From a checkpoint of a small transformer trained on Wikipedia.
Size: width 160, MLP 448 GeGLU, vocabulary 8192.
Architecture: RMSNorm before each block, no biases in attention or MLP.
Training: a variant of Muon for these matrices, 320M tokens.
Each number is 128 + 24 x the weight over its row's rms, rounded and kept within 0 to 255. Layers, rows and columns count from 0. Numbers have three digits each. The size before them is the row's rms in percent of the matrix's.

# layer 3 MLP up, 448x160, rms 0.161, rows 117-146, columns 0-159
109:159144096103138146083078125140131138159116112186143177124174141118138148172104119179141136119164157091121140122105098064138145128129097118179135154146122168107136125133145148168086133157098183140127135156129123145096134140149170098135115098106126128149131107151152079129124117132099167167161145149129156120120107111134129171111142119116131122156107128111133132155115139148139124123150140151101154106122112150114120131126145134109168118137143069116115084122131132140165120138186103
102:147126145122121139143121169129155175135142130083116112117093153156102163114135160076107128167139171134153118145133173127114126135157121123137117156148143134104145101134098159099108106151175169123109152125110178118143140143115181123138145138220119097104142122150106138125111130103136143186152103157126162136133134121105152153120082140153105133126186137120119158140124111094120144126160115134125140111136155132134116156118148142090195107162100159127117127141124156144112136111160136
098:143145155084121117120129127103109148134171139150150116118141157159154133112122086156161121172155147114100124109147165150130130160106109115107143127131122204128106122174102097100088114134112132151167101120114111143091144168105144137150088145129105127118087124156135166141134173146155057147140119122172119110106111132143140120121093119155102125173133124149182138170141151140144133160155097144118113136135097124158160145083121167138152134122090131131135102152178131133138107121132128
085:154104139117128067102086166138095128097105162145145098125144115135122057155127154120142128091128142104125130087137152164153094118112126105117171133104125111104172149126130130134133096114170119143140126146154108145142156157137147136164128137126099110100137117169148137112184123157116151162097099188121135169133101116175145148148179104107153135123138138106119095155111137091138129121104130109124112077146145131162131127143127165137167131084142120129111117117154101134115090092144111
100:115129117106122109167131090176106116108158132166154128108120134135085139079127124166131118157096093110096115093120113135127110147103139120081116167172134153135104116157110115142129112098089158131109133154133134092140124158108130135140134124187143119125114136140152109119112150176098147174172107122167083116132154137131142134119131142136186097106133135144137129096135171094124119121162146125110159111118163068149075130145095139113140101150138132175126110106143124079115117132121170
114:119128125103112098154132136111118155078128125141114125135096114117141134158103137156159117153132136164110177146116101098087111145154136108119170131141080112145145134151105175138139181136109123115145138087160164151154103145148108168159121160099140177152118099166150103144107148096122077098099124131130135147154094095157148095145164158137123118177108127128125126186124101169132114107158119122116104124140157142158158119118123150082102153153111130136121148134087114138168162140116144
115:170090180124157118127123167111141130134108102132126123161084129148114109147120128126127110112092164133139138127083105159134089170098182117099113161073104130122111134105131105118134133083102160119113148103142145132189124107122127151135094160131131145087099124128160114109172136139100155130136140135133119141096075102112146129133113135148117133142177152121082107108129115123136104072113130110062147113091120151125136124130139127065114116120108117131099077143168150132142142119135142
092:120150117117116136201069128085084127114119135142143124149134120135118092099126095092106134117137114125113139128106139100110138118095151103107089159119097155159119096108077135121122143120138142131158148142123138124136150083094125119165113101183130096155126121160131132130142133123180118121149112141133129094109098146094099143146097116092159051149144124118100156095177128097146133116152153134135139132108157107148135101118142152091138107136123152173144173118180112138145110088128130
103:138136149143088152137111151067116168125130168109135101136120139160184106120127138100145130106160136126134117141125134141115166105111141107112129081134150167143172135094067124132113108145152170155116120111156095152115124091174167131149126160125097152124163087170163147137124131136129149144131153147096128094109135165099117143095109140096114148145155079133141152103122116137160113117110140139084101143135109095146120167144160146124094124123172161152145141093144133168118121170136123
102:117129140129103148142091110146099125102113091143155095126124143081093167125124103151130104119102115135129113132135159128117105130123103160147166116152138097119125110134157131111121088133092135107112122142155129097129120088114189110145138166131157126148120130137121149094126149115126104087104139127135135133115142122091131168115122108078134157092107085131123086148142124157129133133167154182100116105144154075166102122113140114142122139069185149106204116091129086109158120155145128
081:172141157156158115119171179085107155166111154068111111092133086135120129144149122150122110126107119160106124164116118110133121131147117110147152097069106122111103111110115139134080095095092130149111125131118101166127138165119147077118080127135105124101107137157107107127125109105149115158114113109112141100116134123113142122128144138163182081125128160140087132142110146102157196113121118145148152136121101121105149119132134124136079096137149099097135141093091134117130083130150143
101:157129153146120115097120116120118145149100133131106109122120162182098123106073108134108119172143122144139136146163141094151161166097141110115134143137140142188138110124119185119099121143126114098153187167163142125100097129132098114161152091098113175107135147144101139150165144109110125121156092142135173146112178146132126108110105121145106144098072111124164126151124143140133156144130108173137152141116142138147133171134110114165078122162150146130171141129129136123114099106160155
102:108153102102118105114108139153151155143108153110102119131172113119179100167101144156099129086138132101097165117126106130137144146117131151133145137140137160083133165107133125126131122125133090140098119100126090130130104099149109086144135094081096182151166112128078103146174132129087140131122131091130102142139136111144142101116154072123116109177120091133174106134131119090145139115131114098109134121088076167118118142144127136089156111147083136133138089170145110128114129156151123
098:096143120128124148108073126142157134163148163109111156131146117101107125139136109142098123148126101110139156104129128109139119140137194153106182128110133169101156085144104066135154131182151156171155109136107116120142114094125128120117081139161151152171131119161140121121102115119113088082144112139123122135172104147063148148156123110104138145106143081139155145149165165151090126132109116160125133094098133143149116141112100130160134124142162128113113145121127157176124119111104110
097:153113162101098122117134163117169082178145116105130118149139075129105101110153142146172100101105157131111144121147177148096147143135104125079153139136110103131107122179146155114126111090093115132130150120131134163128140140112154162110127136056104132128158138132108111135147102167144145119142133160138126117115158137085115150095177169065128149129120081109130097138152141095110111142114145108130122121164119138124192131140114178104139144129131124136154118139168135123125118114126162
111:151178124160146151138100108155121091124128161149128114122108127118054120102151159145064159104137113118129178093134153159169123146109127105133126095114103135119141094099133112124150046095127132108124135134184135117139172147122142123145106131132125149113106123146115140100092147131148126126145101115112129117117131096110154162102151100134126141156120159076092097092146147116148117131131131158132120137132137125133092155110155139138148081186117147156133094137166142107123138086157128
108:181126154129115161158173161083091089135109159153104123134150155105117162128087131136088128077078110113132130126105146136126124158101131114131096123081130144153115123129118077127162133163070109134123086098102130121129117107140107135104120123150138116126125173103094123120120154128143102118156142178125160144097154106113116133096125079134100144139150105115126158123173187112131126101153131121090139082104135121149110088138170137112140125131145128131110082121120142107101109110111148
086:154151139166123122168118093157087110106125086133147161146165135111109128137122095158140150138152120117139099113138172110126137166097189109141153116121123176103153149124147120108162135116142145189122131130174171097161141146148133098139155142114084124118108125154159159133120134122131146138179141086122153121138178148152087130120129133122126157113153129097135114122106190135149145149131104116165106107126089116122115144160107134145096096136192126170156118142101148151116148134135148
097:111119104168092185151141134158155145145162126093138145151092107153123141163141136096123146089147137092089115157130110111105128129101140150154093090111129124129107137141134145112146096121148133097097116126185098144083117118161095106106159163141115141122135132163153114098166148120099132147136154128140170168127148132165156178150155146112112154098098135150129174117106168140135128097175123122179096152127119109145123120148147106161121103139090172115092139129136102141101108144138113
115:135135138165167137124119119151162112149138136108113157136123116100091150097134100144118120100134155159120176163132120123135118130138137140143129115088127087093093128151134132102113128142161157118136148146101102166161152104126071108118144144161129106159119141154116135113120095141126147163089110096111133115113118196071070155127142118164088104172131099099128104137094132123131114137125119135187127151144107093143176121137128101102142135107156100106112163131152091162105115161111088
099:166141084102141139150154164108160155132097149098125100067117145070138122191115136107134145152136109140133133145134134133122113122132165154123175119155098105113107157108131186121078139160157105148164158135127112120155104156133193079124161160095134154098135130147114139122124104141094135109173164130144115131081116115118165121168127145140117147150149143113111118113140127096121147142118125087115099138138123105152105127132115096107118122186095143154120133105146103109156140123128148
098:114129149137138172124143078099132122154104121137143097117117161153158077111104130119124115112184121143120124103118069135150134126128130096169154087129102154138110113135126116130127133134113136137086106145084092150166168141120067124134137151115164123162126125151110141138127154099118153128136132134179152132137114102108143089117104124126098127162146107141137139143121164109135157182130124168103092127084151135079141133171137112089154120125109160088123113163093157132122178131082115
092:152097082106134116124146139128147119095135154167138146092147099107104080123130113119099197122126106150147149158109159134099124115129141144105145112132140114156133131128098122094147150118130145146113106118137133116124127163105129104162118130146132110134127151175180144174135153122123087080099108149125079149111120159120099149139135146094127134168090140141101124157103120128113091126101177099147101175145110077126104112152119097100144117159147186129142111088169105120165116107156143
097:149162128103151132083128094098148112120087134119118137138155150114139178147157058111161137107141127141153071123127111116126147180144169136148124087131105144115105127142144144100130111144137105165111093169115164137119179145150095139187130147165115114148159152098121093160127087123120143102109143143132153121112122132171117127133152156122127174147124155109143091135112140126102162108121098108135099083150123132107117115122086107146131142106168112141139147148159155086133134153092114
109:162163140167118145127115101118135118128105101119111123138082105119140137159100113107138110142128133132100166098119143135151152133119136118139120140137113163142099155118141105102136066110134112161113088122116152070109099122153122128179106129125100123094108125127127133117113130119115094092148166097096117109127127140111151126097139162106147166140179153114105164067148130146073113131161082124107112154108141192142172113119120117147125115151079158138167080126104145126122084098136128
133:110161106137139107089097129150087081076124132141153139135111108174110127139115093155125120116108143114128144094127117161132067115118131108160156160068123112156137156184113110147171118122116136127092147149120170127125191123136129131137132102126110099129100126138099133107143146142169146162068135158129105125157155150096127174086117120130113140180142127118117088133118112116146124175090158133144118127116175113120139145136151149091096098089148126116135151110130155110149121130127125
117:132094125154113157109118178128128120152156134140106156125124181118158152132100173126118111124109129075133101141148160154117136143145113122121150104112139146151167172097146114112126114115115176165108108117101133174154102084124162124132105126102131145130066160121143153140150128145141134157134164125146162088118147131153159112101164159134121069111151129154135122170114102149142133104139128145122115154126116123155134104166127099096129153110134158085143088094150116068173151097124117
100:113115139097132117114133105095141163152180159123134121113128130110114088105139147115109118153116103098156114127147090099107151145125130078139117139128167136117144126111104101126101128115081113165141146112171164127107131112112174089183142133110131154089149108147114115099110124105089087111133132155157142094133132155149155168130111124120128164145137097144153133109087106075140163125129175146094161102107189089101108101121102147128118144171106140144149173124144145121111143110168123
093:143126126129147115105135151173108119119150112149149109144127110128109140103072083113116143133140084120103138127114089126100149123071106131079131100101147139124139160118131082135131114148131134139118120132146148161111083159081139097069124144133099108119081131089122138146127120106126109133121127115127107114137154131111142117140136119164134152122130121141157141123143139152084160115116143161109134168179101095155107115136149109119155182172068161169123122104163085105117069141088121
105:150131115104166172109109163114113186117111133113091090123148149116102123114160146158139116139112127163152096126128163123090123169134151084103152149150161118129095125116121133124075126135115124132135120165158085125119094131127129105144149114112167141143109106122125101177091091119163099148147153125147138156132063124131147092193089093122119147096119158128116103140153123109153138152124135121097116109125153138122160082102096141086121159129126117106172144153137160128136121128174137
# layer 3 MLP down (transposed), 448x160, rms 0.0373, rows 117-145, columns 0-159
112:132152107108115177131124119090111172108103136138121134166141133112119154132129099145114107113130119169121131121083108116183117145102186123123124168167083110108135112131128112111125133165116130088131128138153109089120111181120100127177097122140131097132135101149132122138097128134123123136151136160118134139086122091144160167129053115080136102142151137140123148077128145121123118168142126126135111096113161131121140138137133144116136100132093117136156093104093110092054121160173113
102:145090127112117136130104087132122108084166185163131100116135152116100162149109118107147134129147128142134106115113133128117099140140110146120135113136140116154119126159135172132163155126137138132147135097082130167118145164133096147144149125127145137184132097096153147128119062117134144131134097129137158123139115147158154133114169147121118136177049115138117130148120093116103126155152118123102152102138123128125127149161134098145213157106163109077151141128102116182103134140097147
100:083121113147117120133128147133146101143110137131110138117113076105148137124146105115137144130167136171157149154165139141068098136126104168152146089137146136120117124079115112123147181110121156122071119158099128095124134146137128118119133096128137158135123097100157137053098115112129092145149117132102138145093132078089147149124102128162146140071157118105088117119089118136139138138156113097165147133132165091119159094141138094152118153142150127150125170130099126138136121155080119
086:163156111114118132169188073095131114128123129145091134181126155098153162126146122125074136164124144122131148123129126137107136114100128142118126109133122095149095122121121104119140154163119129140137136124099142149129128129077125105108134109114166156093126105140112135133095137088139128106118157086148122095135132133127127124111068134091106117069084122137155062142103095175118164154120083144117129155126130138088130100134152115137094121183136118140134107109123130101193119157127138
099:120132113123131168152125130123171134145112149134106153083184129162134111150137139136154131118165108131089106173139133094128151157155090168152109075122123091093130150072156108134153127141112168128088129109155184146116129138123124130159112120144144161154155145124120171107137120165138101097138143119148152150098134157079100105142109138128100167161097101175115129120120109134151102141132064109127133143137107100129103139128158138128111145145147133111135166150131082122115166132080120
115:162091151094140117172141111089150157130125093143133121121121124122129134177150136131145136132154120170090138143100118089142147124112127106134138158141117116107139135155183119135140135125124148122135121098154113119100075096085119169136115158120125127123105099104159107126131157091141101121147112122145112113089112150103127137180128131097098122161125144141165119131143176159115148109156092094078094139120160157091138126139126122092142178130107128082111110132144131159041156098119122
104:106182138113102125109126085127135123142153162093131137154106150126148095107136187111100144140163155127137144169165135107108131114136152101128127128130145117100143156146114160116186112121146096118156135112095122094145119099118142149141146143127124137133157160087099130157156156135146105127068110143147157174147110103144142103147119168131137121109126123123174116142143156190127163107159095147137126124130126150109114084148118127135138187157107086134127169092072155158150138137118120
097:102144146142169128117065132111084147104130160113137132110130149116129170103087147157128106131102115156076139141109179131166123154117084116113097134140094150161115100138133105129127120120141150161168151178102135129148158103115104121084138101117096094139071162107091146143133106089102118137091107147108149102092118124111160144119132182114133143115150143110138134145161124101158113151127148110114143115126109160082131129119147163130092103107105091167114135141111152092114141121110111
105:159129137128181097104159145124120119132120109122146129116148167117145159169145148106137125156141124108146130090118141086135088154144132146078126116118132145111112118168169105148174124102124115129166123169158149132103122120168102123151122098123104119171168158111073152116131130112190123098142134134115116156105127103116160111163158125086124120121117139100139131150134103133137120111132136079151179128132164159125110118106106166092172115106104066142111076143141146141108103152104120
105:154142125181147087096144112117140135105116133130133096156092161121119141126115136132126108102131095138110140106127160065082110153094145166115113132134132152095071111158124157165139050119076088095144111138172131145148167111114141156184106146119146102137135109137100126126128148153114159103150128168137134159134149116110112100102137118092126124128128137101116140110118125142137124119117141114117109142155140131110115108127103129113156083090158143167119112150162148172151127098104178
089:130123139142183133138153136152127130145137162094085155128068102115166165107113126145117145133109147121113139134152090136154157159107136109124137149149143071120125151110121155132082137082124186135105111164088163120163105124114099090152124122103107111095140122123160095097117145126147159138094166129125143115115111140084137077146106116117146049077123118090119075137120136142108140124109107118119153123119130127118102128138122128117134145133134158141123110117122096078126087134169141
105:115118102125125083150113105092095104132104094088168110081142160090120146155081111113146121147099164084173105100126146092159165093126167161109118106151158153130079093131128106117141143090136089162114188112150140128146109104075089137117133162132139126122090123121120136093107129161178121098137129166123106124082129103115118114114107127128168145122112120114147124132104143151153126144137120103145147129131123166134129130083102141124083113123143113145130158130139138124128131083113133
104:140108173129142112156137153094121170106120140114141151085146164126140114073124158130147146113159124147175084115131132093092166108163137095160122149150115145122092099064118115143113135139139128155126134123091161143125172137131108117110176175121121105146141130105144139117142137153166187155097111095161137122159105145138147139106101135139116144123162113167129127133128121122164141144115131136105141162158114117122127118135166131149155147144126139110136169148122091203128126088085115
095:155138101107104119144098123119142105152128126142145146122128175111108126135084139159109152130103104170107138118129110137174144145155149148139119130151130123130136102114119092198172160118124098107127131132144132164153117138119144111138110114110091150107146166122145159097097138143087112071095114151121117102147089151097136141119122129078133127170130106122134114114126116142129165188135051151105132115121138159117103158148087108094123130094113129074139114146115104080120145131105082
100:059098111151116150132137109111154157103128112142163098142115087134173123157133138131129087123177122144102083175134100107116139100122116146121135103126143087093102123133141099146087105105112119109119122093132155110115138161131119162133168148150159132139102097158101130123145110161153124107150114116121138178129112142147175147147125116162141157140106126102134119121128124080157136175105123157191150114116152167134102131119095095146123093105118093149155137100135126079166113161134131
102:118112155115143071140121141145125156098118137143085115124143101128120123128162121092137119134182107126101115098135173134122090106148062108140120147143128108155148080139164129147060110093144142158105108120154178142089144103080098081151098111115125138150146124149137145129139146141089117111182146131147139103100123093117164127083141138153126105162102121108116106105097115138134123113108093159147142131138151111148123130114123126143140153110142140153110091113106098084082126137088111
104:122162111109118154115083138125134121088131130088079127124128123145128127059138114109100125113148130117115111153153133159135164197113118141138148097151137105135149111130123118120172099119114103121077170109103110113168145094084136127151120135174128128108133130146192197114086146134111143131114113094142138117174152129141131127071083126136110167149133114146098123137085084135131104151125124133154088122112094125120125125110136119104144133110082170112154102150109125130138124114134112
089:165099102130124125128134172139128131134146112129132107100139121129085109086157167144092150144145106110143137091075164146143110136124138118121127134110110122183108129105148118212118117106135167151132163075105087123161151099118129151067120132144116091141153101121131135123093113139122090117128118116133114163119165073124125119116139087117134114132064117144102099103141127117151169152119099127127126107078152138093142127147125137093128117123110101127141138144105127149137168144117073
097:119138136132177147168116153122168157125137106118170106147127114137108112152111155115120125150170145137129123171133118116141116158114149127132081109099132112108103160189158144162120117145161131134164107079119073113122176144152087122160125109093108125125111123168153106091143133095098127139146161137143106165121126130143123167151166140107134136128152152206123142126108116131162134132156106151141139115130165139150107097159165101150091127142154156132087143107098131147119148133113080
111:140144140133123110158150124163130140146121115118126112127098150098133094138123140148108144166092093129113115137126126036134146157133107102111154096180128110141141111123136146149170101118123128115173143127136175091125115158123124120124133117169128139121134114153166100123155125151102143144097119125170146109107133119118166118148132148164150154171142175118081135124123143114172179123124078122115155075150151120099105202110129112177113129099146124142148105168141131136150129119099131
099:139123149106122130092120077181142094110197116179149141154171116107129089078155107120117145093095147119102130144120131135136108168095093151123103133136105123121170111118133148092129174108130115118077140117156112148143130123103105141164103139127132068131120170105124170121116114122109105147135081127112146133081138124141141124108114121133084136093152134113154107107143119121151123105093132148094160109134112124169154129129141145143143157139160091151112173153098132170115123128128156
095:151083118130124146117091157130122106090182160123126157153133106108130150149132136147077153153109139080131118156140135130126135148084133139129119162151163095105093186153127113149144143091124124132211183103144136133124152099150171157149133139104083100116138151119116115097145109165143123135127096143104110095128135136132129130137124125178115140090120136148134091144158126157101144083130150129125140119144126114186089108090123128196123140139124092135130148118129143126138105134119144
096:094082160113143138075161134163176139150110159140112101119158105135105119113109152085100107155082124122123113115118174159150098141121126143156130171095146107141162126169131123137109113116119116107139106140140096187123122105173144155168102126116140130125122154134102117114125096143136138167181136119153162141153152108140130149144139135152048096112150134103142104150090143127107122151104121131135106118139123142160169068119137122151138161136110124154136119138120134141155075144107109
094:156092123146105121130109099172109128142143173136130121108103120128136108109142170173128135125093126105107159129129103095159153102117113099113111157127130126109183166147131136098094152183101111090162146122128134146147134104111104169126125139123152151122136107144118135072080135086103135143103108116119135134172132168092119132085115112144077107137107090129158105185123141142132146126113150154116121178113132099117132158143163112112164111146083153138127117142118105118159125123170178
104:109163119181143113085142139120094112109113099153106141113130136125149126157166118121102119116186129124135084094129152099203175155083136155114069104121113149121104142141156103155097144164140114145102133111093161128113128159136103138138121133127136129145157134136152158157101120074140084127138136091149107124120143145107160131127074145099103134108072136139106083155091120149139156137126147136142139128107158127092140098115138116137118142084118129138108103118169111137094148114129132
116:153118124119112187143093118123176115147123148097123102112077113118124146150144163108137121131112139156129131158110126136135169081103128144117099129114166105121175155136118142125113116131126074092103122107147107080123161145119111150127128150127177125183116106141123164160084096108141141167089139090109141153173168137127091119138110119111152163139137146139134163092163165090147119134091107155134131109185128136153133127119159167114142117122111137110169092091106124129118106128122117
110:174168112135135115113121137149130107109111118169113163119142146053124173080122118194129132141112156118161106132120128141177082131143087124148170120109113105134137106099153091120144174121106142146144166154101121119122144123158155161147089131122163093116111128167116154105134161159151160150123174146111105124117136130143089120112109135140152059128128121115135158131159107103133135135130159155136118158117113126160103144104136113144099125108133152150111090167142116091140115093115133
102:174119131090148078118137100089113153132116111153150177110102160102150126184119105165101111120121118118130161122111134132106128166118094129087152139139142149130151133164085116113158137118148119130135115100124124102142115170115159147128118121141116146108123187151112115139111116084112085125117143105113108133134098126072111139168128110100091134096137175145112150091101144096134134164105108147112149106124109098144152099136125153113158132117130108160104102081081111164150127111181101
094:103185134123123124099104131126112138116126150195128122151137137158136104108150122148085085136119152168114131197145132114097141120141168128140144101175130146124114136140153146115130092095093147143163114110168160133129119119132091090122119149127091084086103115152121126093130130137153123087101145142144129115183103093140134090155176139143123099120128119104156109091135106132140146126093186133134126159130116129118115080122129122139166136102105134139153131124129121105098183160125087
# layer 3 MLP gate, 448x160, rms 0.159, rows 118-146, columns 0-159
099:125108150122139173124127104119137138136093155092122161109134152106135157132124156101116120152132142140170138140149124160079081117113116151151074140104111154155121169150132129124091152131131077114170160090127141155151138139212125118127132124090140128125164161089111181136116099129124145087145097132103117120119130180145107122090147144096121145138090161084142142093158148078140151105144099107149117101145129137151153113137140129144138139144124127120139139142073121158130107158145133
102:093099089112130157122114129142099126137066106094134117144143098105091153110146170132092122172141114157143154121103152104121151125141114149127145145108101118155133144116097165166109161092095108089166140155121094126114134135111120156089155111097108112145158127100099113150112094088115141143101077131107164137180131144147112120117139152155117111117167176132127082129119099124126114079170148146128106131156122138079134122134112114150120155154123115178114135139115109157148125120170096
086:131101146120085152071091139129134108112118110111123132082120130131110099132100112117134127112132151136087141100159133127122088092128090151120141115148117163150125140146144130173086121139095142149105144150157101161125141126132133127150120137105118099179130085123162119112121130148109153156113152172080146091122145158152176154139170072116134196130169175127136140127111137126129157088116106137111155116137127149112109146113119131136149128109157137083103089161181102152089132130129113
103:106150129147116107081134121127121142130120121142111144088123114103114143144112152119126081192084142151144103118132137149111099107139135104078143121108124102133103143145172146123139122078136102121132115180161089114116126105150185141102159104130108094095158129119170147120115099098107149109093140140087103108143133109147117140116152111107137113130105149116120128089125113067081131124104171166123125123104136108124103129159106139173097104155174128132096156101117111110181144153153149
102:142162137123126144161130148133127115148152137139117112125102135151153101097116100183089160137154125176142092140121137103133123142138148145161120134180155148171124107090166132116085118169068119154170121138085119128116073144101165105145106135122132137117161109106143131142133137164124127167165166141160136178094145151124104149115135140084135144149137101101135135175148137115122100128136130136138116140128131160122073120169119104157107131163127135125148107114160121094065111113153114
101:137099127161083138142090152134171129137119141128160103117194144096135137084132107138132145108170109095149104158145114114133113144124110114121149101137132158158168122164120138114126118156104142132138135122135101141092114093114139112125132115121114101133159147118150125094137134136148144143119077183114129117152138178160118163076131150174143119162109141147142170143163151117118104156156130123124129157146110114130121126118133130158149080136175167087198109082152127080105112121114113
097:139110088121152139087142131172154130170150087107142127115110139104118127157118128135144134160102155157158126118159138129113149147135105158146146070123145083113145177091145103111129123131144099113095110120137168153119116146150129149074127192109128109115099150093097140127089153146114136130102152146121108174126159112110142136120174097185112155141130146164132080109093128169108103106120133104167131109142104149105121167150103141156136136130127134102089097172116142123136143145108108
105:155104148092141107092108138196112144120110102124121136122132136153115116130153135125121110171122155145131155124106121095118123136179100154121114193123138124156129120151161147137128143136139106115159121135103153153117118156113067159143127134136110110100117107077128097131168097137137133105135117126169093135112149042164135115151146135138117127101124175107104075173125116135115121105158101124128143119122157154118123067150130122102160135122112138139092147175146132086138175136115127
104:154184115165117111122125146145112128149129164136113156115137066149146131138139145121128134114146102155106098119097118120129146183125118124125129145121132160122113134132101152168121081082106122122172122109123075109154147148107077132154104116149122100119129143149137165144142113131119161166132111136161129127168102145149126086130096141124123151183153165117135131120105144122135097111109140097166125124142120159119139105107163156178191091167117123157096100149142129141104131077089162
087:132127142145119110107177141120108142148084129089088085140100105103092117130162132160094102109150099113137088156144187114149127148160143120141148126131151143140131152103118086100142123075109125157092136145147151137076121119173111108136118116152117153143081102115120163142164121114100126148120105123136127126106090112123106138115119158168136151131143151119132160128114113127192147121145086166164130114162107131143135152111144138112091108149162122091120100130110105181134097095113169
100:112147077114104118136152149095149138120170143116155104153086106143118102134117149106165123119105166132139110125151133117097145130159155151093157124112138130111137133119142107164165132176122167133118168064075170097145131121145132095079136135126098102119130120114144115132134143143164141113094128116138126114133136102092159136114176113115138169155153095106070101158138184143122120091146111073144129108142162105139100125129156139139133105108148151112098128113154145094152111137132085
101:153147117145160113105105166102116126110110127137154142084135175114133096088143065122133172115119144122150125117114109134116136145161126161132128097128131113150125154071114091151133155158169120180132125156124177118103116145132132118144142166091147128179161165117158129138156150128143144144147121120106119122110143159100123127138104111120103129150122077165110128137111123108106142134146168150148148173167134133120149101095178127115119199113154125077106160116096143124147110099112113
091:127147131105111133114148157126053149100125121131153097101117122143138118121140148106096114124153150140153152112136140131124164149114095128129085151135128095161104180100110162077143146141162126121089135135099102116087093136128140100136126129109123090090121081123110151090126143142148106128136111073090140128091146122131114128079134104140102142110104184119119168115101137096123130091161153096144091111144105129120138107153157169148090137090090134139151109110168116083129129132138159
103:130119150136126101153100149120170089172087124156117152151093141127083148136136170118177163169130131146153114155122116091115152157159117115142163095128160097115097114142153153122120137109119171126134131158102156118133169138082131167113149122087088109115154082154119114136122084119155114127107097099137134179097166171122107160128148130135167144160119098089106125131144132113122119108132161143155151124128137094099135140121114112172164135110137128186127106135146135129144112140162154
102:155141110149117104162130137095119149131095136133098115140116119130141123101085126071106158159159137156172128129132125172093159146081134104077139121154112101176151090096133127142161148132110120078140139108138128166139124099147139095162108157118109152119177087119156126125142142141129119134144102133142157143099080106135084138098139065155146096132119115109148119114118128153140084135076086119122142132137110086133115114123145125132112109162124122113112087119150132080107104144096101
105:090131160099118115122123138108141154085120110086124105119098146100181130120098115132100123131131140135140144166120159119114173184152086151154145125142096089142163165160157172113152083134137134134133129098116117131115137129118133141123107152164113124139124089109113193162095135155097126119137151104120121088129115131152110113110141161103088145135119145182114186141145144086124108076125161119177099165117153122147164118125128107136151144141098172146147106102144119122118136126135133
093:141080150129148134120118155122177161093136131149103130157117152156146116117150128110128125135093124133121174157124127145161128125145067171111077118113119057137122122114146118142125173156107140067102141146094071131138125102102125173106113134172143101095157130106110137119131165140106141113085087114130108111099113111103123119132085114140110094116094098129148129099111123117145129137111120124161159146137145117072164086112141127106174143121142132139099160125140116106112160137106119
097:103163142154113149113103149134116138134168109098156181159130137148121124162114129113116158118095122100119106118105106095106058153102139094133094091068126142106128138136128140083150131083155173106092142106178085130120105125124129103057115142115115140120143152133132128107150119122143151114138140168166143189138138093140170161109176144135120141113102136149142152099129135112140130086150134124140114157119121138134138141109150153106152117089095154139092108141124139157115120154135114
104:157122076109121110151127089128147142081146104113102123095099178143152106165099120194156120147098112129141089121155119103137119151122150150135137094167128144110143140109144155170185141090112119121137097146127131127062081131134106155141136085142144137109174093144098092079151125119130144113139125101170111139120109095154176077132154153107176157110121164110114119136132115145161134109101148122116144111130136144093104162131122117144133124105117127110140113141131106107127147115114126
095:101122134154090112121076084127127129117145152185139156153136090135113116095119128140110119137159162104133091128129102125144147113113112132108091139095143111107131127156136103131123133042162112105075146137153143130099120098121104135167115134140169112176093099117115126160127118129095119123111119086077095104143121143166091172118108133117125113153118133135104092125125123139136100093150108146129168108138126174121117104152125178126102124137147096085080147140138099106122124130088136
099:141148123132124119083117086120148099132107112148146105097123157141127115110116133145171081136169143159134153075136115141134129124128102121123139076117075157183114080116115128123103133151155130119098101160125120124120145149092099141122135140144156143146140147125145128154140137090123164132177156109127155160145122082135132139145132138119149127142123122105117144124142110094135149213111106121120120150072143138125155170150138125095111137111141164145139061139062160139121160121124155
099:075133124134110120118124147106130135137130142161123132131149114167127177105109152172104074137134152151118150129116147134126120156112121113160119143123149138158132126114117078164157122125130139129144111152099086134147128103150141153121138113112121137133157124119088125092135130147157135186153145095116149093151127087114146138129130097138119104123172137100133137148099129112130142144083055135089163100138121178158117117105152137124118145116134036173144102161085140083104116133138102
089:198151129112112143112158112114176068135132090150113139133155126096143172143166127108137151083150109131121107134105160113124129138144147136159117118144093122140112092126114111156093119150142103139093087161053133136138142168108119106151102088149102133130118173115101089158116092192103118117145173132150151146121120151128145139163157140134149167107129136104114101088143149118095149134135130102123119142130128096145132082160111151106120163107152116132142140110111126138111140115095128
097:115134094131083155174152096162142163155143147077131099173078123163144134153090130133097105085181147147129140105100129138127147115143111103115142138135056143127119110083146159123136127079137137118146121091171106125152110099140118147184084116171111145134143116115152134139150098114123086148117122121148099119161088087116119096133135140132158137099139148165150121115145145157098151141105161108126142158139107154148106138147140125148129105173133127126136121171146120134127116122101114
120:130184101161122103099118090155119104094131132133134097143102100179142103101115097169130127110154190109158145101129088146086090161126125109131155149080142117159124156171116086119169118147111140095136140096129136121124140115122115150132103128131103111126101108128093114143140157130119123124071113135135093145107124141105122168111117106123101153170141141160120115160139122112127111141137157145154110127095118075117120147116123141071123123101160122073163122095137156161163135110128096
110:125147099129116125131152150117112118172133109146112142156106117110089168115133119164110138088147102153117066121131152089150125116181142126162108143145101130141111120136135114090141139145110137155107089120191139097127164112153133110096082115080130112121131176117102109124113154110114134144120139157136126083080168149101140209138110154120116114138148125118135124086114136097111107174133125136147099158112097174132091134127138089142141123122129123097149099101116117136076115117103139
100:169141132081146103107139109125109152092164159107167121154095126128139172091144145126109093112117118157125117158093119144135144100110129130149173081098142127179110133150079098152136108116073097097140143130130134110170149168106155155104096110113135117093161123154145176110130101122129110118102112130138124153138142110143160111090121105113105125149162140124159124112101119112126136126162142127129146123098155105094105128117104115096087114108063125164176131137154113140164148156114147
102:131171129144141144109124166121110142144068133170162117152130131116141094171124143138109096152113127121129142132105130120077144091180126175141189118119090168166122135119110139107135120146095152160171128132182126150146111103144090115143125138142151136100102080159156161127145141155135118113094137148140162133130134129125133106160131139138117127108126060134153082122099129106107132102128144095132132138171139184095148137140125099115148141117109137154154146132175139133091106166114116
107:118144136133123104175153150136119106168138154088140126158113137088143089080159145086104179145156106077151147124141095119094141131111121117102126113131132124126157111161100120099146157097138134090118141101070132146141130126136158146200102142088106120134173122157140126168123155113160152130113120147098110146087141125091136129086136161114128118140108079144107119137096125116167121107103124121136133113140161128118115149101131152148097074117150142113158146111094142136183132109125121